{
  "d_model": 64,
  "d_mlp": 256,
  "vocab_size": 2048,
  "norm_place": "pre",
  "qk_norm": false,
  "bias": "all",
  "tie_embeddings": true,
  "beta2": 0.95,
  "doc_mask": true,
  "train_tokens": 128500000
}
Each number is 128 + 32 x the weight over its row's rms, rounded and kept within 0 to 255. Layers, rows and columns count from 0. Numbers have three digits each. The size before them is the row's rms in percent of the matrix's.

# layer 6 attention query, 64x64, rms 0.188, rows 0-63, columns 0-63
087:096160118107171137096158163110094125105158106151124101136215085141163179146114159082078144140102125129126098140127137107153159123106133129169134069127081122158116147046167042136114183133126156
117:130167158125069142118112106155075193129094146070149126150079129095108175132133065149155129088149160133107145112147113151107132130104134189113056148188132198103150132151091117189166143142103120
121:098130153140156141108156133138111168145098178071151088162179176099127124178099144068189140102140146139214143165087109157165132157112136135151105102183103102175092153131169114098172136116083122
116:144152137121117101136106119110102090175036099147098153117087134124098152062141145163122124107102139115076093172149086163089119173154157070143126137061112108146137126174146145138081066117188140
096:104142150137137095070146123124117149103117106110098112107177183141142074162170195059207104119106118122122096184122122115104133172043126122155113111141187125149092149159135152140106125147181143
091:131090128155088097123139124116123108150129083126121109061163098085135184159114188116148164114103071141176127156184129084116141137103151132143132124116106146209137187057131089057126118161156122
122:097081143140145113110121115115132107158114129104166083142115081124165120143188112088119188134132080160138224108090097127155125152121100164156073134104205099152104134133092152181118180084144105
124:108130061132112130188144159139134141101119082120155155139104178132096123086158148191134147113081150097089123165101143155111105147138140052121180124043157129067129114152105131144097091117125058
107:087162124114152156073138096097061235117092084116115097125160156066123149150129088095115123096119116127088097131109106087132134118093169182176113108152136161145165131160107095190110120123128145
107:090079165110084090109104131198158147095166164130093191159125090128098095138100120184130140152116080144121148081165108121141077130168152093125201142103110118164118144191123132097158080138099105
106:142109153121094153126100136096128138158155152174112136133104145130128123166114081087172073109166172095192128122076103138160103117068076125074058142154145157202067108140156168136121086131116130
102:172109075100165111184148125101148094129147076140162147110113122124113135144104101141079180094155144165143133065113161179108148129185131149148154096086074167121150130051118124066161144177113099
125:110164095175165161177156098112105117133104075141157115099097111151139161090154158142105128069091139122081145142081176169098157106160092087123140137087168137048188090113151104147074136104141109
090:134098073116121132142125154112156128086117109083101123111131131090122144138103115150145152151167137088156132102130156080130145118000145170101142136201131157103170078049104116162167118124097117
109:043121113166107132135108164162061151117106075088144130158166140101139198116111178200166203093085087146116132182135127120148110130144124096112151123102122114113134114136105100120124091106161076
096:198113102150138124115148124154141112179157147095146119179118073137120119132118101098125151192105091096211179123145161088147132169137140168160172120145138089163130161103064112057129090119126172
077:146145156115090101127166133091121144101152101110163099112146102106103180101173087164075135119129203075104170165129099080131123144070179146146101124165066149145191170092091116142105117122088103
089:182111109105139170139129166060166087169083128131091127100134149135123110089060122158102130214155098132195091117115118137126129151113132165126157141154075113158161093081145117165135106071158170
114:178092106132101135157120133135106119139108087107141117161099133147128170069148163151101177125115132145095158120092118156129145131184109114057147184104142085094137083121103130147121003124130073
123:063166137143089134128187113141136194118137127070162170116190111092131114172115149127190110141108114136142127172149165067118134162128121153161119110206113069102129156181128129121159128100101175
096:145142135106167083088131115114105125064182113146128109152134140153162142156155117068108171071121101104103116101063108174150140078075175142125101179089137137156100093068086137161101163089149151
096:066155177151109121152060103129139128168108186104110133113087140098120110111146077117204135096160118162098133128198123125124099095127136137126078128170120160111117092121096142136185225129104136
101:113189086148109108122113152199139056163115150115111124126091140114102083124118103116145166186121075081131172116148162130112113126151137143116174178100151122105070132154104126182167196082145085
097:100112138126130140105162150141081205119205131111168100184181108106139143173164099077143134121101121123123177124106100061179117107078134181112121124193124144124126175145080081138100140106138142
107:173082199105088106161076095083144134132124145158124151123123079124124143128135125149136114149148095130155093141134078061130078110093153145141119131127107112212110138154095201171127120141173201
106:107150126088068139132141148145156142163145169149128161073133163116190129170114159116170131146123099195145116120168121083160120072078136131111090194145104126120067145177142152141150212155123118
116:153187115080078094109090119146076167087118056135143154149121150083115168132117081156145143066119095119080081108124143152101144164173099188121054104117113167114096124144088137134147113151108121
101:001120134129129140145168160134159172174180157120149170114208106085149106162123120122174127104070104121145159129146118121167069108131134122122124105167097098129125109144134099084129106094090130
091:084107175110106101141164118130135081091182056128145108071152012149167178124138154109096112124149125185137179086134110109113129149097130111128119097143069130145184137109127102123105135123116102
110:131201136115156192141144151186123125165120123115116124115099126146085102099155114074125035125118179124130119114189148072128102142161161098115132131142077088114140085215124115107117102124133172
131:104124105173127101156129063126154152126149118145159183107048109145123113112210166156094170121093146135077169141143170131132117113147095114139164175052203121124172119157126127152102099110122140
098:131181118080121150089147126135134158098178098174163124162114119154163179114098067125059143127153128163099131093129162140136169146079120133166147103125150218090160146122098098121078191143094145
096:110166121089137115126115105143126119107132128121189082135172230117121113131108169152186169156177093120099102095096123140136118101190152152162116083059125155171084126136120129156102134086068153
115:099142116132126133148120158110147145137139026081130140128083127136104143143140099122182125164129095143130130142215149057164131100098104088113099101158113095067126090128107209133130182146092140
088:033161084133073131197128128103126177117112092167134111098149155080123085125176119143138124135115082122122131188147126136137111111118106119140164094094142108091148148165135060145077098062134087
097:127162140122123127187121142126122129070115071116143085149141140133124160134162138105112168060113146084116132120034123157099125097111155070096181126066150160135092069101153122109157145092193106
091:150108087094146160168092118147085167155115117146156138175106087167125111086168122133083106103056107168152140154105113151110195172154136154049096141074111122145141142171079117123121079131170151
104:161210139113064048096113101083163127151108140123153113074113133182115149123122079120140087106160108145127142087144169133138144138144146160141141117154058176146112067109123101132167189118123168
108:120133103196163170143130169115108127142110150116133143103145162156163108097113168102153073167146205160167136168110096142063119160155097102126086087112124055107111114155143098094115074122165181
091:157120166059097091103076143123096104166123164151129145133110110122087148114117067207102126149149131108103172078079174110114141078103162163104118144091134134120130127129101116197115125173118205
091:132088111175169084131089058126166139191102109079117168132145114141178155081131140108111085106027156104103148142116139144100067096088095149155158140127157121126115100106141104123110159087094107
085:089091123105104173162086130185119100144113086112188185130111146096106070169159111136103107124095172105084159133096184130148098062154119118087110160113155093059080139125104150137144173150120133
093:111105111132134087159105123209092101118193104153128164141110061095094090119122149104134131095109123138127145095080114171116126083156122128071176108168177142077119187130069121117137187110093101
106:094156116074162149142150124115163152116163122104165090209186162085152163156102155175088177201163175132126183124085107150173107105135121151129132146106102142110085147134090127119143085113103093
095:103152143125131120135158150115190127146134134120126103107119145135185153184157054150116150104142124110139221090143184139116090088099095148133156161199113105095134141111153120158225149112101138
090:122178146164147139170114161164119131171081154083176065138136160172118152107142173160152081116153110109115126138133144090172188127128190125139131126138115087083055082133156113173144122062158119
083:112104119135140137142088097130109131120093184132139133176145111124137069151152135118126061133097188153150130087120145151103117091079091072121171168085095188088102121074059138173149143148135191
091:109162121122203110163141173191120144133120089103076094139138130130127133114096106130122069110140137053088075130133127075166179118059154144129125121109113140048095126112113135169168153139112078
090:176177142126103165147110158155144135213127111054108110157113173159132176147062129153130131145159145148121097174154152102136140113136158189109159136141069152121130079074183117100173133108152111
084:144114138187141115095129123170082150132113113147112093161071153125120154099097098105157083111140175072098152113112136093132119149117157140117137140147224145151192218163136068134114118176132114
098:127100118118133140212129122116215107107129154108134119089124138105114122198139121129145128180124134142114144164151108133120125204206097171159054102143070121143149097111131158071154131134089101
083:149097187150136102167103126120120166151161131168108133126173134175157162150148044118192141117109126134154117145130104155154119137051047115182050127116136120163133148163143115126112172111084142
088:097158092102178164116136169187158191132097133113120162112104156144148153104161133108070079124071102203167149157138164156166093145178091131144085116080130121076116140127140103168166101132098131
086:138139202101153184126110158136093139137064158086105113126136152096134122139063097136169163091139172088122109123075131151125067110131194080127093140125208146133135114145169107092127130155156082
098:119151155139183053114116135133096103129111133114066133076199099131098069150129141135130092105121129080134130157072059121179157072110141179108126130167109090149143130150154185154081099146124131
104:141145097157106110130145119124148146157126086149102143127094063145145118069163156075077102126125112143103077170119129130147099106124167091137110127133160186111150098178153255151125146127139147
097:093144093109166146078103203106053137138087119082106165155125184117121077120122107123164142099148146086124075085148087139115195121159097144087095114103103147078103125132069095094127143141145116
090:072114113167158114148090069127124077107086121126129112116156151149159151051142233130122126150121131127065092167127113130122116205160111128121131108083114152105139076124137108184110115088098119
094:118081195176129116146115130119134159104092114167180147134081084114116146097137160112129160022124138090090150125073147162090161093176121132135166129137176123060130127113123087129089141129106087
091:162140129170161118156100134122127071138149106143132175155094134147110167132140144174097080210110216144070106113146112095117132097109124149121153116080089137113134091128136179200152128173123187
090:133102170142061120092161089085141074133109107122168100103112139096116166153118081113066181162175136134165146103142150122145138153119174176156052146178146177178101119084153130093112127113097136
084:143128177148104102130123076114100168069119113147162120160078102099100156118142084078088123121144135097142124079059113074179147085143131130116118134110143162104084180153042111145137118182087129
104:146087105158157156108124100153103147107112169099131107150106139134204103105122195110145168159101118118136173148098132121063099116141132090145139143104122121163153134133133129173147000124164187
078:098111128113101119089133130133070105159157169084131073159147118084161122120130188097121224133146103099170092091148150107158109115124118160085117183123121156189122172126150165079113160081146093